Part of a small language model's weights.
Size: 4 heads of 64, vocabulary 3172.
Architecture: LayerNorm before each block, rotary positions, attention and MLP in parallel.
Training: a variant of SOAP for these matrices, 4696 steps.
Each number is 128 + 32 x the weight over its row's rms, rounded and kept within 0 to 255. Layers, rows and columns count from 0. Numbers have three digits each. The size before them is the row's rms in percent of the matrix's.

# layer 13 MLP up, 1536x192, rms 0.178, rows 563-599, columns 0-191
096:129112196094110127160139108166115140149039109080114137172135123144131099178063126170166148145124121149147163165193177119147076163141100138203186137174169165069161137068124145118154118130168151095149145142137071174138133132153105125097115110130074149175092100081149096093128109144162080103140150073170123151117126158165121145152061123116092094074092140153159097177107134118100077124172167190151170157122175103098144118177168132116140135123103154077119142124148118137205185139137136134124101089058131127164090087133094120099190134147151067166112132121176126156122136095135121170
098:180100132125143182120201137131123097102113141147144120112140123076130107116117154140083118106073157169142134099145096174075047074130151164133122120169188094100117108084102114163091151154147158107155073124130124102138067036124129071150153131122155208086098083121117106074140088151129119063086095132149063082104131130149067158138086135160114180115167114155186117131154127104164135127122127144059124100104149077140137111094154116115133165147189147079104157181111155105119112139155155133090094117106157117191094135120151141110122073137147176129174118153085092149153106145174191180
105:130168148078124160127142165163151109130090119103178079107089110103104115131112165166159133094139141112157164181145142060148180120123108176123147109121158150172101166092107113174095107076093094131138128150131113143081149158116120151187084116147149151100110130185115100245130123117128132123098112114106136085087079131065159145117182134122169087187160129185147119087121105227082140134090114146120159121105108187121148066112111149099141096071134180100163142091136073066134145152150105205134168135074082097157124141146128100127140140121112149052117091139151118135078140139127171080
098:090110158119116103121154117117145073127123116101109127115170162089162216202050165136151133135145164135118120118194115148150098130092164113131120136171125153167136184061098138154171085094133141149139135119123119183197147136148119134167123163174106202075094128087045172113042081114139083089121123147144148127068093145158093115063166170101102088167108157123116129086128106146185094176119128083115120177173091148124116140160135121123093217125159149104104110130055154117129162162153177126146114122122147124158111118116117097162145134166145160089113119162121125125162113116195140151
105:127132134086110132155201140083119130158071095167153093127128074107071140081121157152168121146165179095105183143091121132178057055075096162140206135129139146068132110137079149089138178139076139097155152121141114106190143102122122167143102125118157102146160133105103139139156114127196158137162125162124150115093105082119101192105187133156222157097140103132123125064166129044106116161165086139115145109136090109133171165140110102127156119104125070125145141133110149178048157067100119119100100128132163149122135096107136098135169093128110144146110175159128108086088099097141179136
110:096100106061082093119120134117116128138107143153102128139125125107157157113156130160148131215115096129131149153126083102142151135157115062136115136155142141079109158160103150114163141125062207204153175078166153160118137111164093136133157124216155127153041163126183079067137184162140118097132125112169117117173126181096130131146120182141120153150155114080112147165136111105115202123110139130162059162179093168105097102143177123113192106146175111120143100169116127105114058190155085138097113133166090150087181114139185124158153132161177148081099134119144095122142126147081130126
098:166159115148160122158140128140096116235162086073112140091140144163116117108115095126131121120140140174096139124116100131116119159121139152109119120155186120120132097130112117185079103052132146089163155137169082137134136111223149108170163094171103166095098153188135113173151136107180140146100105140094173108120077136154130119092155136138100158116140093102171154152162207122100140114099107155111091146149150095099144165125101130113215136169095145090118143096139189055169132119129104158037119143181085172123202159097109067152087134117131131115087155078126103108206133114125138108
100:085186162162100149129130158192110107168119149132130126143121130079140112163139138128081111110106065154113072090113161104135152116095111099096129099134104094137145093151066109165181120123157136070136156093146141142100116138088109132140170150071088155153144160130136097140157144115168145138174159148080127123124085097161155120098231170135105167098090082139109101126157172176076054126116155159112114112167116150198107138112159128089111191181138149101107153109038084111151122103132179226102098180197153164114125103116118172100140081113078145162141097102120153154124164105109091126
103:152142086123102120163153106177159125125159167094093077169100152141115109134120135135162143123153122126119124089118106161093114142127147101125172110098090032145171200169074122162145071138120162169089146155086171110129147085065195100180140107097142137196143122140134153171154110191094065125113063113127139104175123122109117109155059119099144121164112150129156162151167113098130138099081161133089086105135098097126124128091155102144141131047168129129104148191142130135121119106199116134155216106122129087108094105125154171110155111122103189024143164156153101142138132142165176124
098:117134101149153077136166114065144114121080152177117202163102121079139095156106177105162128148079156135161089140194117127074118160112116120118142166161084099108168095148137145156114152133153120169084147193124101127121154129181098115085114153108192108122160114146092090098140129145132144152072163196138141160121166125119130223151138166116070129175187122061141174134167069113148099122072130162122156180097137164100091124119092146106077157105131131165111148054124098117098163110071134181092165125133099152136198138135110085116098097115171191128118121101137101199147109119105143149
093:161112112072162134115127166134103128154101154192132155123103175045114149098128108132122142152138145094165156129047122090098112170148175102095102119133157189107120118129112121151118124094093122162097143113160176150142131096131123147134088140179157163083121134134178083184124101128108158150114074127122135175110128135091122121134126070163178074184186068119190131103104124204104093159235102179114173144188116105105098131100141077173100144158135119089150076146137144106111103139146102102176124123176117087093129169093125102123157117203146143141146103173135152187080076178139133105
104:065132099112052161139120109113066146125119077099153070121098183120124153142112076119166091111150163122201092214154162113149153060135130100153054100195198143143131173124137145161105123149103094151138109104084084107150122114106077171149183140121126085101107159119113111188091076126121110070077069167131151079157145154095138128084159156132168101169124143109105169142155184199145120166095113101117094123195143143132101175161125143129118106139177105126139127118143137157089149139136121129117129130107133154173107149096116106170157139081099127111119102064115158087098193122105138077
104:118137150163090142112150127143156126113044084122138120154119107078140074176124115163149128167123161127133103109152161118143145092061149110109104158106135129131124092167130066122138127119179074128113127107144139011110132132151129139132151119112091134128053117114126119111131079112174140149079060143120122151189131106144183140137142165123164136094104146140117161146189118151122144099083126083161145138104170107151080143112180093065206089124145124167119116173145101098125139186144081108130135199128087097153154168126132068115071168156102146088190089121206153061135122176178132178
097:157112133100095145123174105140161158103099138114097129131145169103056148199128082132106144065098137126110139167156095184088125104091165141121127179104047126157148145118083066088166103119134110138151142118121134104121100153197132124074124114134050181164124135118152142167037111157125167170118105144101131168083156119101130067114137108119147101163113144106180143187151107088153093097091108105112073163158140146085103149134132059148119112173129147179103073167135117102084151142167071148122155156141171105111093074199166127122131131170165120156092199058145094135133125148148112140
093:150132088139081152133161106165147180181153141117122084133189140179183144157152122154200167108173122186111147121133098114126144081108128045108133104132083125138190060127099125072139124116076165188140138171135155145154101099125166132126153163132155093134109119150090107165117125109167121139122116184129099159121118124132131125120176101165224129111150099185107141049125116090150169103147156072120124163137136121088098141074189181116070101092090149080103103118127102097139090120073100149064163124118071155077151140119154141162154089100187145129124126128190152144138131116138056129
096:155126109160128152119123225104120161141177119177149119156143143083164103115150137143101141188071151123112162111175131069116135108148124170117126147144150136161123073121153120098184089165125121097145108167093184133118119105166157127190156112108077119160144171155073145127177123103161061089099129167116120117128111092137152032104138096099100129080148140109129194187127134167095130106134096117159066152142115187113139077084140146128140141108211109084150111128167151086152106083136084189095133087121071132187135150167082117111142153115162159172082115065180100127144107130111151082
101:106119106137126155114183156152101100156178138132144103211116112133142124151134181111136143124061098113154065127158136175074115124128085129106139132164121108071182113131139145119104103109133075104126124089209115137097099149090123159140101097159163121102176140121108159090112135124130123155112170147129099105205071114117106163089165169144144083136078165087139112100078079106105083111135109120110120101189112200146214086151154070157061056089146150147118161209138129094133151122136120213124078141074122126125129110109150098116150144171153172112113106153154149157087155145173168094
095:131153134111143137135182087214112109118197144193123096167203122134124108129110104108112117107141109135171093114131155134184123147106175152082220125138084078146125193128078123100180128148145124151062125128115148184107152177105103138062151132162161143157097074133077132135114082153098141114089067128144102120162079149145147151182116134164172101092106119088154108142154148117063142100056123098127155109135076205148114158115182167070133164163117133193100123118157108152113073144116099126132145145118138138160091120141128091148116093097110119075144148141160111094201143127140164082
100:127135075145181181183134181125114106161121113069150106136125067095132119149123114167121108151179097121142117127149122140179151171111157043123119082155077159132120132115067132101080151113108133141144163145135120090185112125073158156145157152199152099098214121126119108135125093130141107103151164083072094157157100198112127180071160168176102124143122123101167141164138113130116055100157141100126109069212130077140128104119134138101191136143107095135156104089154106177146141158096168093099102125102173160174146157114079147128175151136086051091118087154145116149103128123123160180
102:130156131143141131185116151065131155108101149143119153122130139141159128124118137108105156147169093071127159159176178143044208135097105161147158136153144128185165122119128096146079063176189156113084075166097086143129069155119127127089138147174125177107102146110142223129124130157167073117086070088112089120165150109116168133182149113126132194132147094129066125095148131118060106094141106168137122134150155110123178150134125110105127149095101164118120050113104094172096086089147144086093158119132163150129133125130159085132087084138145145089121054117142152124133083142038138089
094:094114113102148126134157105167140091080117064114101162121096123129162139179172162141122080112145074104127130120133163131076125123165126098159119168094169144130046081136134095159161170183088109132120166124166110116080079142079098099085076083120149120154113146099125110116085119154104125135140084178141151163118122172135117130087063098108131126156112150187127093125119131145135173094108116184149137175107190103108084121104140143102045146127119159080146094124163092108180092096136066101149111069116163206130204136144142167087130127127136075124165136169156115136160091140104122239
099:159102123110118135144168098114123161125142104106188143088132102151124138210125183157109152175125138118110126151170103106118167163195118131155162137155166194099131154114156094144113079118160137140126148105049158165114139124120118146139156125113132101123129108143061122095114170096108084083157126143168104128075134138110169109118190116117178189143148071090177128143092139201044136131113155138129114090068224089141104138137118077098063100118069119139140192148123136137098150103130131094112156148147122146159173081169139146166124129146120162097192106157097222138117141151084130066
100:177200129110083129112175162090089168167102095160116124122122108180094095117112134094111087140085096110176146124128142106168156145154176125135111099116167038120148081129145083101122146122136098131105199157126152092137196178127083126135164138100136113173134144177115131099178131130086178110063133128116097170086175159131050134095145101129124121216123131110162143149134069083170116137143157067091079123159129123134174104054066188111099134149067139113138118110127082114149139149095110127129129149103161152142113188144163082096115117137101195156138160074133118112078140155115116080
099:127156124118077077126142153158172077141113112094143132127143125148169118088153194128153152112130094167125077181171068112073079123104134061149162111112126136119163145160089134080172155168127173122114118138136158098153118077151156163157130136115083078204117153116147165082215128073149093130149150107115121091097150140086100137187114132138144130139156144142168065099149158126131095126121083153122122162123090119091144143084138186121162120155138134195131144124111147126094152132135134083124088159117126063100175119122191189112164073148146147116000116134187121147146093123092090168
100:088099198110163157151117085090098126120099171076126136118155171165075215117134122154121108193153150185112111117143121155177105120093107126198150132156149139150125143095087091128119068092096160139136164113136102188099177094172113178165139071096083174152164070143116150102139100107091098138098117081162112138087090067160109163133122142171128141113141124105136138136136098129186065137161157158130154110134113129118117159110067168081089170181189139141101085127090118156128062155146168123094157183157107067159073123173089134115135152112123161102146157105158190148122129174148144146
099:144125148154152118177171141144089086128138130170080097131071148128091108084113113154136126121129186238141119108132121114174084161093122140224152139123114128127191209126099115081175131162105128105089159163154146178141123101129136147128129111087117176119104147142145104083127091132155096140160100129133121166103122150094139115126027129064124169062066149116157163081085134109198099148146155114105121160178124146155092143085109130132113113166150082168164117108086134126058134124131191116106105119093134100079123084193120077155089109163162146124159123096103132139129088156182088142
099:129112106177136151135152117119201175111109128130116121063141141125167133136162072111235103111115141081173050139171122107128142202087156073150153064145099097116123139163178110145189135122142117152147093121112148162179182122097091155150148107085150134200135142121136108124193112151125162124098117154115146089106107133101076189143139146123097105168144128112155137127153088104092143106124041140099144143183150079095143146152087076195168080194140142163163182100150120136121105121132123106099135084053127120151127113169122139134130167095156125130135151145181123125144218121155139127
094:103127236152111148182187125149129072087147143109147154169139118132140166137128155153092129111194116125157125143095132123111194071126104181080153076115107160178109074217124138116144153147150104043109143177139054106134128069116127097136148035175137084123123074102098154172110072136168116104180144124141135082168134139106164134085128126122123154151108142129161151137103126108136067165124123125129125098119092151105150144131156098146146099124085129098180172132176111100080113114138133118080120173119161119098056151095156130147123149068091074104115152146125129135111116195070126125
094:148119115065081166125113170109110148149131068129127108106122067146117110135193071131099179102095110185165104113118120142119119089045101101163127130134154095128135129052130124100146189079069112086137111126145094109187165171130160153140146084142133193137098159163161155122088130128088151130165097106148091139145097152110043191098156159107117128107096153140117177125154192120090141120113136163099144125111132113133193086100101145094083103114204139102131147163072143150130088137059152142131176109142187165087105129078139119134162128124148138148185132146130122079161107179134212102
099:105161192151058155088135126172211137121145137135124150084134144160043149160144168148145060111146096090117123144115075168108169143119158039142104084080092129103097171191118153139136120174138176085131089171129132165113130175137112184131153158162097128109102152108117106134114133146130085081132158096092116092083137116090138120107191113107152134144108151087129143157194102149159107132091091109176100083128126189154132147124105157120122046108172098158120068155033127135155112129153143133121140115078128100144200114186114156159173174126161145137101121111156133153133091091133122097
100:098130146162117157094169113064152180132147084181083104084134132086105154146159112218114143101136113127145113132182133121083099105139116041129132165147078081055139148114125100157150107139130121071134150134184106172135162112113168136044166068143139157102167176136107122138092121137107141113109135183133138109111123131123106131129064104157165141164157148149168086118133164162092135126189127099061119123098086106082149130145123132127086167125099191169106121056128169138113143153160113154134092049071131139156059105163154140093102137106156154113107042153096175124150114142161114099
104:124108157210164116162130069145113131163119111152136160126110138065150164143154098164112123088177125154129142161181060102045195087136120179069128122073068075110095145164133105188112159092152140157161105075131078105159069124115070115107121084080119105173087082093187106145112150177132115104142139221174133121140147100135115049151115154162153108146158080104095125158120149160148150167125159121109114138132099105118207179115126127155089146120098115094109129123100112114110143150164121138135152106140174078161123098103146115092115124121140093185102074171099108153120117142092152151
104:115109120109166178111191154129125154128104144129136114193108064125119160130167105156137101111074119127090160157097145169140162120119081150127127149149100182110152151122188137083131094161103071171173151119072075131132121127164141166129096065180157107077180146132223081124088094111095115175135130073169151055126097094065111114149116121097113194158152101186152132142137090089092080081109144157154133174158190152152104128158183141106088150107133139129128110080137115132157149095156096127139080133113178184084095110145158127139099058143114182118117111132171087145115132152128081099
106:132081114169116113117160116115107164162071129105110122178101104124082123152150132151115070172091169048164149139203169078141093088122095160070079090151097179095071111148150135177073120113166130077177147175092140202139074118136163118153126147119123055114152157153155105173113171147113119064109175106150104120126148081120050104128092134099121107130114128150136139106095093142111130179102124132160136175172128176165126133143169119118150157164139123112108153140118170079132103180125109145132126135133143156100132103132145191050133158145128203054144079092182103140100105112111108110
102:145088122148115152182177139155114166093171128112095164104117133134095075134098167101187118178119139109180112088108101123067106155166036156119094136091139134164168162176153128103124151116183122098062085127134110189129123101159118096121141102109150201085122180070068120155100088135160146125096168155168123143194099133138097149093141111123138114150129156166162145106122116147097162131151082196136183136176087121065118104162113094097111104137152177084124128203113121112108088204136195165158150146085144076135147130068146090135112166079119089108116106084148150133157127116138141117
098:158158132160145113179157163087092192142184174100105132134187159110124113122162137097161144117194114081111166112076109157108105111106136104089150126101121117083108052114085121104064114062068118102156129139107095136112129119109112078079173065140191201132146162170114168152126184120117137105100141101101158163139111160176134110156151110059112094182126184140099153118132126159122179108154148149164038150143147136089119094210104092094094133072168149127126109119090149117121088124098155106139074134134137171125091147114157098072144154162131093163108092116120170142150148160086161132
089:070135147146132129141113141115089129136074171126167126117085102124110120147078092109134148111140089137237062109161184114077194132097137153119211158103104117051128112205137078161103132146183124123109121107147115125123094114113170142088135145186073143132126121098150128205045150148108195094169118124110103139174150125179121115152092152169142185122087126078142202160141166091140084102158131138135120114184086100135158136131180130131173137144093118085132190134072165118138111103178158077130176134090173132177156129115134110158149097119159137117108105123107129123120128136097131153
# layer 13 MLP down (transposed), 1536x192, rms 0.18, rows 563-598, columns 0-191
091:158110090151165114129146123037180145112152083163156128096102132129159185094153085103153034090149112099131190113130064114076115075137142129068140149056046130173107122166127104160159099140126113159124093114068106172178123137123151134184085138107116113156161086201123183166147134129149167118145106147161133155120139130163162140095136110177142076094139176093127113130118093130154144123112126101130099176159063131155130166090128165095157126127160138164101060110153125109083107106134119138129173166180052134121194135105127158123121153172146213132133111122151156139105126171159134118
103:095124154171099129082077113142068118144121069092124094134118141142136133127095086123164104103101157075115149185186069106171159143162136119138140117081114127130121138127139152080204088115161106163127166097082119159106140156124171203155146083124124150071133122133129077146094070132140078159090154119119189190132134123129177146158149149114179100152118108151035119130106114109083153179130111173125123122172147110109084116104150064182160110077130097148082147157138090140210098148089076129127122134100137163112106199116080099069110135180072073122115114082142143136118131121149153094
106:100096106182134121147091108108177109080104126170117116133080090125152131051143161129178111126192154093129119147101128153096139138161143149068133093123154111215084147131117113154131160077076120181180059168131111118155105168120082168153109145146150115138146106118198129120130071142090109106148126155133070087141128135149201161082156110083180127092148156177124194091147167160139128135127073116102112120078057174127109114169090123124104180075170089137108113101145109138161096144148122094068115147139182124096103120127111194221144105108184121138143122113105115109160117122125165162
101:147119066177164160100089126133141138126110103159173145116126033155139109048133136160116096123103136130166110150141141113177191144134133106206176038121106100088109120082152165112123120141122108089158130149167127120167089125075114132119179193097113124138154096034116134157143093131126099136142155110105151096214138107150135101076159105105068133119168120149116115115125161154067138120066145178128162135117089112073125127143122120158130120042162137126120157139184105130138142115072153138062174090146069153172109142121123139130192162105100139167110100150165128081129125063120124136
110:145141150184113100135157115165149103160143169161135102164184152133139119152155094178134131112124092127095168111114139162104172101177089140141103117131143137174138139140079074154112135113148179126168145155095149118111103160208157135092074075097123147123186112137155137204117176113145099145131171154070172129179150134175143125138097140135107131095166101116118124087089176122150079093173160105121092135090120135107103099116132153146176211124188109100065058089069122124125148117093107091151092097055095180154145163114102050097056172170161087115130135075119130130107164117090109149
113:152135130153152151096110149121110113212134181182177088182120113125160130144112168132106100109076150121071100093165107172145111108095181105101112054161107147113081118089136087144159170129139084163127178174155027037142109094129122176149101089134144094139152083116152133086125100119163136083064084093144155086142166168197121068153087201105130173124179139130147109108082151151203141114114131137102109152134134097141141171170169118100111168121139132074145150182123122133149155097154115075127172145105161132123128140157128128132103171125137090134159128173137108139090074120166150132
091:154111141122119137157061165102098149145175112125117153077077108185130087100032084133150143169145115164132098156148165169069078142193138062130070113135119083159087099149087085137112153069061144133128087138104147084106116115150136092108119178127111170176132094178143107123131078152113128147136080130170138077101162102174157190096143117148123069096173150147101069128098160163089139127144110174093130115169101101112192126146100155156246140141119088163113139144131098089149188094158132127123128113162163096116105129132104090109090165144130128101113117098125151113111160118110162102
105:107170154138000141171195163141127161126186184082127137146170144121115153167129160163120139161082104141125097155172073078126139117120161131145109052153113138130195120099068110092121126181165104147128058141102090157112098120090144114119125089143140114111104161091145141146098137151134200094154177125140213147112132129190204129191140130117155125126120137095173116155121098107093094135175147134117173153193097142164124113103089167092163158180098115151093170156129136172120104082143142116107144180137162127141110174133113080116131107083116165146160104150176159111109159121101152118
105:172089171100094140104152129145124115153096129094125105140066125160179104070097159128129093084069163125021176094137127142083132143150129162167054151091104155047108101127118116144151116134145071119142125152110159117083112134133094088106110178157161120112090208171128154113122186110168178078129052131138123165102196153146104096148101141101149121137133190134142071096101157156144176078100097112164130135184151115097142040128157144092144135189105199072115112130113119150147114101105156128108113121104104168088145165133107117177087100113158110098121123135124154088127158151115127158
097:143114131105136108113151131151102173133140143089148182167095144180114105126116104101163144102122178084105107114116186127156180101172195125128121170124141115165093163121114100193136061133148116113154128090135175052118128105083132118114162041203156102151164102102155164089124136130135156124129115031143124118191158124120136126101138097105132164120090109131093085101128141131169061146181135082157100129121108031153137175127155108116155116096114126139127120181143097111186202088158082157144137109124144057055151047159123118103129117109170149096145084118126111139137094089161134109
085:148128157139168108156184133091137091162144166095083107106094067145116123086125149144157163155130136155163102137086164156108113031149130151082088125150074062154133129098088177170148136054103132142196140096108151128051119152128154135136137118131134129179154127091144163120134129129139221121130179123111161145090152150147142102149125184066113151132183139149107129121156117114170193091111143142148090121146200184087127082097131113071128123150164112175047100097097159155148177121161123127078072151074086148149117106155190101133152135134092161100108137108118142135130155083082096104
098:097067121141137154162106133097139103132150152142119150115132099178127134130109201127104149105121084109154130072150188132138124117142072126049149176108206112129103085158150125140168147159147148153121029154144138118116077041115173171108132147140084171178126111127161063155055125157141117174064118118113156154177128108142129140123100166172097141107125127108131149105130121067111129116149099111143138148112133132146150142162130099149131149195128169153061117080145173065107107166077166154083094155064085160156121125100200145153151130164126154175135155128140066149123180114151068140
109:159069104179130142135077140120167147141145125099131131151113138113146110108151181182136131075140139125065100165115166178133211095111119100073085044154143084163066100100144139168169159138111146164096119118125165088123140143148154116201150142075173116191116057158143142106105096099098127138143126146083128118122125147108134099118119169082124154092079138101131077144068134130163075079115105156140117097114145060144030133123100055137150157116103128160164132196163084169140126101150081096145151145129151128043124130116103080162127099171175133092131166137097119135099117129153128149
101:129128125068182163187139183112154144077114152132160177153180106144127109104186145086126102156136156118144042081128182109056104156142118096086055070110156097101152148144125135119058109101133119104048158181132131100181156130174183132082125128122134077140145068165071109092148074096172126155133073081135117112155099089125088141105183127157092092091144107163109140153126105114079154186172092156115084163147158123155116120110140190159143134135155076181122152129119127158141137072115086107097096114114121117119127093117097140130143148143099144122072141110091137133103130085124095068
092:094113175171186097181132117102089100133142164154174165060150106119135123128081128138118141073130133122166095168094106145135125118139114134070129126124158089162095123066160135108107081139126123173142142044124167075149125079138135146126114122104108163121192090144131148132132182116171125175199145133096070128105071149142177104153107127070111141116098154155171122102187101128125133133173103189067146068123110120106146146177119165168150133170156163075160136139094172201155156107118224127153159094141125111145136200156120105116182178150099149150157107134101110124065102095104118164
100:140090117152141167125115101137193143132133152075104072114113147085115103178174126149171127116183158097123102091124097163140152094127129113062125123121138068029067137110146121126131136156119111168146124106140172151083153128100094064084079127110164124121135083101166163167126221228119088170107156113138136138089134184120144111123123127120139117148128115120189089135171108106166153102188101138119122152107113112155120153184124152176135116148098149177090171214087109148156121139162132091138177162088166194140089142173098140065112139172098084111139111179114106101127148086111108113
095:158140211130174122145068092089114163133085111164156134040136136122117130075107149128127117130161188142195172187090133157145123164191124129112057118142126136164090111074084076122147137119130127125129134127062147145126069077151125075142095146108083141070110120137149165126135120132118133121134050123115111146048153101111116076147111115105123102120132104151094148142139153178168086139154170082192162107124086062110109164093122156101135126131084156117179131080128113116153126054145132125089174168186150161143138153151154162086145109120146056134144133172122101104171091080135102167
096:190021133139149147161140114169123122138110140147146104162123137122127111108122169161146153137072126121119170140123139075087111163162082166161051101162169147114119155133136187071091178119188107100139085157083152118110162120129138083109123107076180137104157164117143146097184133118141233102127157152155155134156194163160148132162115104150176147130170114176186094128114130110135114189097157149133108103087108145111118163116097125128136153163211139132164162113086117165091177073151070149143104079119136126185186188102169160182126136135126159123150132096136121115117067141123126107
084:103096145098100109085147136148165170067109136117109103055133092168118118088109166112060114202108103156088074106096183126160083098160094179106127111160115138143100121138143159117163103106089132102110091159111127125113107106201104124161099163085100145143133132143140135131135124166120160161139103127138163111118156123167134111000095080109158169101160120198075107107133093126106184138140116175138164125116132172128136152178131085139084142173178126173121170149112104027156071127173146132161108133104156079101094132136146125140104144167121166115173165105113090109183114157156096112
105:183100112141115130139162175135202170166145136117069149135067085088163122072125137062094114081162169177144113130171120098146150128103133093123135142077188111130118123075138112099108131082107057120143124113128076141069174105109134140149143190177148128223161185085142137128112091133169159101086085079130145153074145156132071167142113109098140119109141130169156110140142182097144112133162132109134106161071098145090119117129108103180136111177143146103101075163165163118188157115170066115170131086131152139202123071197108156143138154107120153153084119145113113134172117121120113134
099:142141115089179126166116150070088150182087147114114100122118086141108070100119161132116158142140174137112194160178088168162105116097153106130112082136058121095085112122136172134107109080082111089099102071075132097160075135119114119127089155118106164188196142202190196082193146150133187127133126134147170155146134123093188100161152154123108080111115090159140135112134092123140095162150047079117124130116145122113124087134117095099128122182147173205090143101115136147129120125099126155112025131143072135142130133163105151115181110132134138151119110135189136166114066142152136121
099:157135158121111125137142192148083152131067145141074137067153105117159120107171125142139134138163117110053109105138116200162060156115135149088095094123127168142059086150131130142177114102117125104160088109140104060138143096087128111080102060132155130113140120137179216118135112090123173131097115120118179090151077077167161110133108150136141101149100144119107143113054161074170092105124072148142125157131089108112114157093154255150153134137097158149091143108173089164171119165117147161118176153093135134129111212107156106094144139090120077165097131110119101117128130121145133121
089:097083165115091127110064059129125115108143168112142111138147155131103135139136097157084118120154124181126072104140139123079103165121076185130123133163073164077096080132122154122203109136124180165131060133117133080071118136079180094146120148157118136162174125093131152178088126145158157134155124114170132129135182124132132134102157086120112095149161168128090148117083117182081095169146137153152143114095173125091083123175194121198133175161161131191097154124097151111128091107174154077110153130089104127089124185187093132141166132151138085102156084120172163118126202072132053119
096:139171141139220200132127085163145172147108138191152096122075153159086184127148181133121110092166112137166154162116113158193110153153122109147104111122102142167044092066115139179124140103185124109068109168113158154132154149140103167139128069141144088153143120126118105128111096130170185126130174069156091105109143087157162104114061104128106147134160143157118086118107111146104169135175135149084095084155111107084083156166152103121117133160118131153106171191100089151172126167095082116213126117113136133146143108101140219107145143112172050111112142087097132101141147156099135114
104:120155058141154178127146128158125165122148138197148127110132161157142098110078161147126151107096109102154105158064143135131082174115092109083146128086130157104172126179079074111146134098177105110136151104123110065203148137109106144090092180101140148129089212146107116094144132088140127154177094114095129123133208144067173140136134082103076141166124144143151101124154142156123193156157112149060186148146090114159111114123184112130122167132093125121083147136228141092106164130113078117140131089065102158107142121144149171160154163146090100128097121113124063186114116107135166196
094:128132087100145153123116123188130168128199138127174139135080092127130168124141081113095154057136090105038092168118112165089132120146188132104145102143156081102108044146090140180081168084080086174116129081092147130158165098144139137198094079148156132130147111141117103150064143123101170135136100147144133059137125119153083128140144139207145090151105122131121116192085143111071144138132140152112142162138166079140125163141158141077151119083146104156107150128143130086174187103125136137147184130103144168104037140055119085128093139098105121147102082116116109115132142113151201109
094:144133106142154098143123152154132109109152120144135138069144105110103144177139155090118119081177060161046192088144098125129189135108099179140120134146116062140122091132141133113117140120113124125191168144124155024103153126178177096079155132145208116135145157067116132114103108110135116171111167080103160130151100101116141094075148130079164177115163074140193101137098143136219144133177177142133095151163160159121168108145121091134142117098136122119129084173149112136067148133172142150185094108121157132112112107164103155084164130084112152126095091146189090133213140134087091144
098:100158070140167074125118159137110132135094084123146088147149095064109115098098084164130047134139100167022145088142103141178073143110131097118106118130125131125126116083160098121137140106126151088114075115107086128148142099116165086158075143123120185208149066110149179177115117131143144160154139155142149168102127107147129125098145167157128128096160133087128071117103083148112156097142093157158179121122100114118131098150183125151133122142131109059236075101144187140087146175110174089156166164120138100153141090187072120164128121155165161149155080113147179164103167114102134164
092:089120131189099134119119120162156148117170147099134107130173164115144118146060148127163095136176126060140138110071192134122118164110104155130125159085065209113153127174185142144083116171186151162109192139101098139082112127177140137161117117128130113101145081142100144134161151098162137166115126110093147082118143100106219088192090147148093117170169068174100156120169108145125136096158096132240116118128112161136091209123129092138166135141109141165136145109163135101120078157130153104171143116132112064168176071140100114138090146164114113116103085101137133169120104109160074155
102:175153144111106111165094057094103095123104156178105150137150125148155143129069145129174117182123121172127130104120121057075093151111089156123065130139167068144135057108169145225152150186083104091103176132186135143139123105152150085129120131133163152111101116142113151074159082130155082131062140153132119120137047136117151154159140118097106142161145116173131140126113206122129102122108177128096109183101132157112135144182088128108123141127129113117132147162149123117072159197111148164104097177138060066110124180095171145127103112156126162075118180179113144181183124150110166137
100:101145176105135156125117156163154096171110150125116156157147063114060159139179098107147127156176071116037184165131148162150141165134126129164115145101135115143122141141117155115112173101091123100119160135068195119135142174112178104128146103140113064154091140174139150122064098154102227162131192164143079118130121068135117112077161143119113155075169112092158162114132118086111117065088079171227123142099140124106140063117149108118146173088200149106162137152112096143126109145131162111142095161148128179119134155172072141130097093143115158119143136137146105066085144133152139149
108:195119122059111195087126193077111150118124138091073105089130103155166151102126135114179121126128113129088123102144182120124066123155096121198176115151162131084158177065174083113143106171138103050103119172084157165081132113148158148136113161099129129089175114139077103093116096094136107139235073097143129157108129130128151169177159164041135120132130149130137112118110093127120127091109138111148165171081112153156147108055092127115106073148138049133195165105126148168120084116100168130162110117105167153081119158124139107122113129116108141107185151162155140095121157140120142133
100:094168163132093163073136141151111084129115080107135128185128109126139160105111160181129183135147116107160128145101118174119123151181107129145138098156105145160129144167116111113128118112126137118155127108122191138197103142141181125135136066145129161131208051188100098174132191135075150112135122141128148128080077081119181119184124088148109163148210100130186108175127168122100157104167141088147127161105088112075119071146101168096158118151169087120168147141114148160124130127224179134133137162104097175117149133145148103084150128079047096086168061112161110139095096148164105151
100:146114126138151098107141119046102159068151114057138095180130096087137153103091100106108086124162106092119062083128089155100100164063131176087113159142173124177123099117129110152131095149146141099152108115073124146199154127148188116075139143141142094119104125173140148118154188136093175109159105150131153153255077106130216164131103130122097186125106103146103085122149161156100106169149160132090143079135110139083135134131147109148105093117106084165133123141168118175164155161158153100142110116101081164089080142128102203139167126156165153169138125102123108163107183097147123144
107:158211073130171159191152131142112145176155169098109140115148117142165111141127051171076142105139136149094157148120138109164147122126185137131093061190122153110131076115110094144132104105086079130127173081174097149130130208081104154096094159104125156125152058178063155101078113106169146187160100132163095152118143174131084108030215113142157179152119191128113101166109134140134076133117103082132163179173101139161143143151113147144114103150105169160088092104123121145161137154141102169097118093106184135163139152130144162153171122133159111142115119108121138110089105143150102141
100:143096131103183121142122078068149119151175119088128121144092079113094165112036105113129135153119112168079083159139085180106162067092091125118138174144135118171156105160102112086148133121157122159132119169119090104136095145102110089103107110167118147182097089090135139141153117095133117134132077172087088146143078129131131141183068215109107136101152099046161107077109071146070141112129148105108116089167084142147119125095123231163125098153091151116136148090164119135126145134143125122127166105103155112130088122154092094180161106145096216087140101107180167123084062117127148155